Part of a small language model's weights.
Size: 16 layers, width 448, 7 heads of 64, vocabulary 16384, 53.2M parameters.
Training: a variant of SOAP for these matrices, 367M tokens, 2800 steps.
Each number is 128 + 32 x the weight over its row's rms, rounded and kept within 0 to 255. Layers, rows and columns count from 0. The size above them is the row's rms in percent of the matrix's.

# layer 8 MLP up, 1792x448, rms 0.0825, rows 214-262, columns 384-447
size [120  98 104 109  91  92  98 112 101 101  90 108 104  91 103 100  86 105  96  89 106  99  95 110 111 112 103  99 114 106  93  99 101 104  95 104  99 104 106 106 100 101 102  84  92 108 101  94  89]
[[158 165 127 147 127  92 102 174  87 136 126 102 142 158 107 115  39 141  70 156  90 113 114 137 127 126 143 126 141 130  42 112 134  93 168 141 116 156 160 135 143 158  88  82  74 152 132 114 159 117 142  93 131 137 145 122  71 112 131  81  86  98 145 115]
 [134 135 132  82 126 132 136 114  90 147 151 130  92  82 139 109 107  97 206 175 103 165 115 157 130 132 158 132 140 105 118 122 148  97 136 154 155  75 139 119 135 153  74  87 160 137 143 128 148 106 130 175 101 140 103 129 129 134  47 145  86 111 115 108]
 [140 102 143 145 115 131  76 149  84  73 206 159 116 148 110  50 107 128 135 210  99 120  65 104 134 140 152  86 134  89  93 118 140 159 106 148 175 129 175 111 144  65 154 102 106 134 102 128 110 133 124 121 108 120 118 154  96 149  67 208 153 139  95 167]
 [128 136 203 122  82 142  83 106 120  63 111 129 167 174 163  72 152 137 116 140 139 128  43  59 158 109 169 139 131  62 126 112 120 167 112  85 162 133 172 149 149 139 161 134  94 120 173 121 150 166  93 105 124 118 169 110 109 112 124 140 118 133 133 140]
 [ 70 111 120 121 110 128 101 188 137 150  97 109  95 104  92 113 161 173 100  84 152 192 134 115  99 117 125 129 173 109 141  96 133 107 120  96 103 151 145 174 139 171 121 124 120  84 136 155 130 142 132 155 159 169 206 113 137 146 142  86 146 155 144 126]
 [ 89 155 121 103 137 143  92 102 129 119  92 115 109 101 123 109 136  89 118 118 146 142 119 101 103 135 168 143 122 158 110 182  86 164 156 171 123 156 118 125 155 102  55 136 181 137 141  88 130 132 106 128  91 141 180  83 141  76 110 137 151 166 147 101]
 [110 124 198  80 160 122 204 100 177 136  95  75  81 121 138 140  84 146 112 120 159 127 111 103 197 114 116 138  98 120 125 133  92 142 151 129 110 155  76 172  92  66  85 110 124 138 102 146 116  90 152 139  96 178 119 126  78 117 135  75 114 102 130 126]
 [123 136 143  75 101  96 116 146 185 141 152 102 118 174  73 137 122 111  57 147 167  93 222 181 141 142 149 109 137  82 190 158 175 139 153 121 122 140 152 169  92 159 143  56 136  90  88 127 135 148 174 160 107 111 136 151 148 144 130  40 143  20 104 111]
 [101 147  72 127  66  82 137 132 128 163  83 147 149  79 158 120 129  93 153  55  60 142 150 102 151  93 149  89 126 146 103 155  98 135 152 183 106 175 124  92 163  55 121 163 117  94 145 153 109 166 112 169 110 144  94 141 119 123  91 199 115 125  59  85]
 [ 93 138  97 143  92 132 129 141 132 164 140  98 124 100  64 135 122 197 170 114 155 130  97  78  83 126 126 128 146 232 221 168  99 151 123 108  85 148  82 182 123 109 150 118 155  97 101 128 137 112  72 120 120  84  99 142  95 124 122 119 144 105 114 141]
 [158  95  80  91 128 131 108 161 157 141 125  72 139 171 146 138 103 141 127 173 154 108  88 152 153 113 150 132 149 170 149 134 146 122 134 135 120  81 123 113  51 102  77 112 158 112 129  89  83 129 110 101 102 142 123 126 175  93 111 119 150 170  79  96]
 [134  89 144 125 104 117 115 100 159  53 181 113 108 113 161 165 144 187 117  92 122 111  83 141 172  89 107 120 120 141 122 151 142 144 127 143  86 115 149 156 135 108  74 115 121  93 166 132 153 131 131 115 188 173 150 190 109 119 177 111 104 115 146  95]
 [193  93 154 103  91 110 124 112 108 127 125 135 105 109 106 103 106 161 104 128 172 122  97 133  90 105 102 117 121 102 124 141 165 135 151 120  84 176 134 148 163 142 123 155 148 120 144 141 105 116 161 177 139 106 136 121 112  91  83 191 161 107 119 144]
 [132 120 170 146 152 125  98 169  92 131 106 183 116 187 108 117 139 166 119 157 175  93  99  82  94  89 140 112 193 123 105 110  99 198 123 120  69  70 192  45  73  86 146  85 114 147  99  87 122 158 120  71 150 110  74  80  88 130 168 108 129 144 115  95]
 [112  74 124 151 149 173 129  90 110  83 142 181 152 157 138 142 158 154  80 111 175 123 131 196 211  86 147 144 119 145 101  72 123 134 143 150  82 148 194  95 154 141  96  90 145  67 118  96 112 119 119  96 121 128 134 112 139  99 138  87  38 130 125 123]
 [170 126 125 178  47  41  28  93 107 127 200 128  83 122 101 123 139  42 146 112 147 154 159 139  81 181 173 109 101 127  80 113 191 123 131 174 136 159 119 112 125 104 134 102  97 157 144  82 139 158 115 158 138 137 148 134 157 129 102 125 126  29 133 113]
 [106 161 107 123 128 123 117 125 142 182  36 129  86 122 146 123  89  70 136 115  91 131 114  99 124 129 110 127  97 139 177  99 121 146 157  72 142 147 119 124  95  73  73  83 147 115 168 129 121 108  86 128 168 181 109 117 110 105 129  51 180 107 104 156]
 [115 114 158 160 139 165 139 143 113 150 122 127  99 128  82 150 118 182 114 159 141 124  94 182  78 170  84  48 187 146 105 144  94 132 159 161 139  96 151 181 127 115  91  78 171 168 115  93  91 133 103  87 129 171 147 160 115 108 126 117 142 121 127  93]
 [102 176 141 160  84 157  77 142 179 166 121 193  88 135 121 100  93 110 100  77 127 152 116 153 139  94  68  88 172  74 109 110  97 186 158  93  78 114 122 102 151 125 166 110 172 150 180 127  64  97  97 132 140  74 140 189 146 138 116 122  76 157 130 167]
 [ 84 145 194 168  81 136 110 164  94 138 190 113 155  72  77 104 124  81 199 109 155 113 159 100 149 122 153 174 122 183 122  99 158 151  82 148 108 142 142  50 115 210 109  65 155 201 118 102 117 111 119 145 137 135  84 131 138 149 161 112 136 123 210 121]
 [130  98 120 105  92 129 109 102 158  72  82 113  76 143  98 117 129 146  99  96 108 132  71 163 131 124 121 108 198 136 119 170 140 167 139 101 150 122 140 155 147  84 106 134  64 144 112 125 118 139 103 119 136 136 133 136 133  87 137 169 138 148  74 122]
 [173 184 132 148 168 191 141 146 140  62 128 130 130 173 148 131 138 124 147 148 113  98 140 138  79 137 114 114 155 145 173  83 127 128 153 149 144 128 119 144 152 119 121 131 169 137 112 176 175  68  96 146 146 160  88 160 109  99 148 162 107  81  85 152]
 [ 86  54 109 146 140 137 111 104 117 145 120 133  59  96  89 107 123 161 160 113 146 173 116 129 189  79 131 110 100 158 151 168 112 123 116  70  84 128  90 112 165 131 196 104  53 188 137 162 164 126 127 111  79 116 111 144 134 123 180  96 130 129 115 152]
 [ 60 132 106 115 146  75 110 135 101 175 137  76 138 148 119 118  88  73  55 110 155 148 110 120 172  75 148 155 121 138 151 180 132 184 125  99 136 126 108 120 181 134  75 126 126  94 140 101 156  65 157  82 183 154  86 139 128 104 172 187 108 121  87 112]
 [148 106 141 138 144 125 151 141 119  79 117 120 182 143 102 117 115 139  88 117 115 131 128 145 142 149 103  87 154 112  99 149 133 127 127  88 162  98 117 111 123 133  63  82 132  57 132 140 138 166 191  99 119 111 123  94 137 131 167  83 145 129 145 169]
 [ 94 111  76 137 101 125 150 178  93 135  92  96 116 122 111 106 127 105 119 142 159 137 150  90 144  89 141  80  90 137 126 163  68 109 128 156 153 103 131 105 101 114 159 129 193 175 169  93 155 108  93  52 165  94 143 114 127  83 175 186 134 155 114  68]
 [128 103 134 125  77 134 130 163  73 155  98  89 126 146  89 166 160 111 142  60 109 135 163 106 122 113 132  84 141 187  22 142 155 141 149 114 145 171 179 147  86 119 166 124 133 112 148 104 161 107  77 185 117 162 162 176 103  94 116 163 153 109 153  89]
 [157  74 113 133 147 154 110 123 141 130  94 116 135 119  67 112 165 110 108 132  34 181  96 129 124  82 108 119 114 173  84 152  79 121 109 147 113 147 107  89 102 156 174  64 154 169  97  56 190 140  63 174 211  74 158 142  77 110 128 177 128 154 123 106]
 [ 97 134  93 155 147 140 122 127 136 102 179 161 125 194 142 106 134 124 131 168 117 136 107 151 173 131 167 125 175  84 181  92 113 123  89 135  68 162 108 138 123 133 159 123 110 135 147 113 152 147 179 117 172  66 146  77 144  78 122 152 155  95 131 152]
 [123 144  82 152 135  96 114 193 168 183 129 118  93 129 108 153 175  71 124 128 134  70 124 149 152 146 131 121  93  63 113 120 136 107 134 173 187 158 110 201 109  90 156 111 215 108  78 129 138 198 117  66 169 158 111 143 105 205 166  78  85 101 115 123]
 [148  96 140 175 157 156 117 135 176 144 119 185 103 177 150 130 121 107 126 144 106  93  77 170  99 155 115 151 111  96 111 182  46 116 130 100 122 155  50 146 164  74 180  83  91 135 122 115 115  95 144 111 146 178  84  99  86 168 108 103  91 112 119 115]
 [191  64 130  54 132 118 136 150 178 119  52 155 110 152 120 150  78 140 119 120 112  88  91 170 127 116 143  93  93 131  99  84 195 142 127 108 164  85  91 100  46 138 113  92  91 128 130 142  86  78 121  99 144 132 124 179 111  96 103 172 113 143 123  94]
 [110 111 130 138  82 121 130 174 184 121 142 147 143  88 186 145 152 110 146 148 103 139 203 134 102 120 127 117 128 160 115 142 120 131 183 152 146 140 137  77 179  67  71  74 149 147 118 136 146 121 184  95 149 109 131 135 105 135  94  85 120 139 102 133]
 [161 110  82 168 137 107  86 113 170 126 118 115 163 160 133 131 130  89 173  96 126 152 131 163 122 168 136 130 182 144 105 200 116 103  40 119 110 116 129 169  89 110 157 105 144 125 160 164 151 145 114 157 166 115 108 143 130 141 116 149  53 143 182 111]
 [154 123 147 138 135 111 129 177 155  73 183 191 126 162 144 154 109 109 112 166 134 150  80  95  68 149 130  86 120 125 133 161 109 105 141 129 106  68  99 144 154 132 120 121 145 129 130 163 125 128 165  86 103 109 167  89 132  81 108 155  84 122 116 154]
 [ 56  97 160 189 109  89 171 191 165 123  84 122 118 133 171 129 121 199 169 114 111  75 107  89 142  52 136 157 138 123  68 127 110 150  80  93 160 122 146 150 107 180  80  93 101 129 122  95 157 149 123  81 129 124 123  69 164 108 146 107 102 121 161 126]
 [134 141  91 106  74 139 159 207 121 187 104 112 111 124 181 177 138 163  94  93 120  86 148 152 128 120 122  92 153 168 114 118  67 107 119 102 120 130 136  90 135  77 122  87 113 122 142  90 211 132 132  87 138 169 116 132  91 145 197 105  94 130 120 110]
 [ 99 156 127  73 141 158 131  60 166 107 203 132 120 107 154 129  94 134 193 121  86 138 165 177 135 175 197 146 138 109 119 102 148 188 142 104  93 171 108 125 143 133 113 114  91 111 107 147 178  97 133 151 129 101 125 147 143 188 128 156 124  95 105  85]
 [168 101 134 161 133 144  97 108 147 138 126 146 114 115 196 141 149 132 137  83 108 142  83 105  90 113 139 115 143 105 124 185 131 108 141 144 111 128 145 105 130  98 139 132 159  80 163 134 135 126 168 164 143 125 142 179 107 117 187 151 167 166 152 130]
 [147   9 128 148 107 181 130 179 153 114 126 118 102 150 153 117 118 134 132 156 105 110 154 158 146 143 141 118 162 144 163  76 142 162 113 128 146 129 113  96 110 102 106 139 122 104 127 137 138 148 129 120 146  98 152 143 179 126  96 112  80 170 180  75]
 [168 101  90 100 131  99 149 117 118  90 111 111 145 111  88 160  72 149  88 119 131 156 129 171 168 114  98 117 173 173 125 105 175 150 158 109  72 152 125 170  96 128 126 104 128  96 142 179 157 133  79 175 137 173 164 126 114  99 121 171 124  90 125 112]
 [ 75 148 120  94 168 198 144  88 126 129  92 119 189 175 110 140 104 147 103 156 142 113 169  71 151  90  87  67 122  78 113 127 155 109 130 125 148 134 156 185  87 130 129 134 105 107 130  86 121 160  84 131 100 134 121 103  79 152  93  96  79 149 115 150]
 [177 138  47 113 112 134 145  92  91 139 131 114 148  97 129 121 139 115 120 121 125 163 166 115 153  83  78 117 150 128 120 115 122 159 111 155 137 133 105  60 121 139  93 128 178 145 141 129 132 165 103  98 176 224  78 102 130 123 103 138 128 116  96  98]
 [190 131 155  96 132 159  66 121  45  89  72 152 195 147 147 139 153 164 101 107 144 217  63  81 151 116 152 123 120  89 130 112 141 200 115 109  78  99 151 130 128 134 158  94 154  71 116  84 183 115 132 114  76 117 156 151 144  62 169 172 125 168  89  97]
 [173 106  36 166 203 175  78 120 127 104 104 228 117 116 150 106 152  99 117 146 119 131 123 105 174 174 142 124  91 141 149 113 115 117 175 158 125 153 128 148  77 106  93  94 107 120 120 144  96 129 142  93 162  92 179 131 132 120  78  96  96 133 102 144]
 [142  72  76 114 139 152 132 128 100 131  83  89 139 176 124 170 129 141  63 184 153 153 130 161 166 108 172 136 169  84 111 128 108  88 114  59  50 167 172 137  96 120  96  98 141 100 130  55 136 168 129  70 136 150 113 112  95 121 128 187 109 144 158 142]
 [142 124 130 132 126 115 153 129 131 143 107 133 160 149  79 124 132 108 126 111 118 109 101 126  77  81 210  98 123  81 147 115  94  93 159 170 106 139 175 152 146 134 116 105 122 133 162 144  92 169 179 116 176 124 101 150  99  60 145  40 110  79  58 120]
 [135 174 169 136 166  95 136 134 196 113 148 137 198 159 180 135 151 142  73 103 131 124 161 113 161 144 134 124 143 142  86 112  93 147  96 164 135 169 169 201 120 135 183 104 140  84 148 168 129 123 118 124  88 148 103 145 128  82 138 132 127 115  78 145]
 [119 134 131 116 129 173 176  98 103 155 130 188 161  91 119 140 127 122  78 136 151 140 137  98 151 122 121  91  99 156  69  69 122 101 138  91 111 109 135 147 107 103 103  44 171 171 122  94  77 186 125 138  95 113 155  78 177 128 187 129 146 125 124 166]]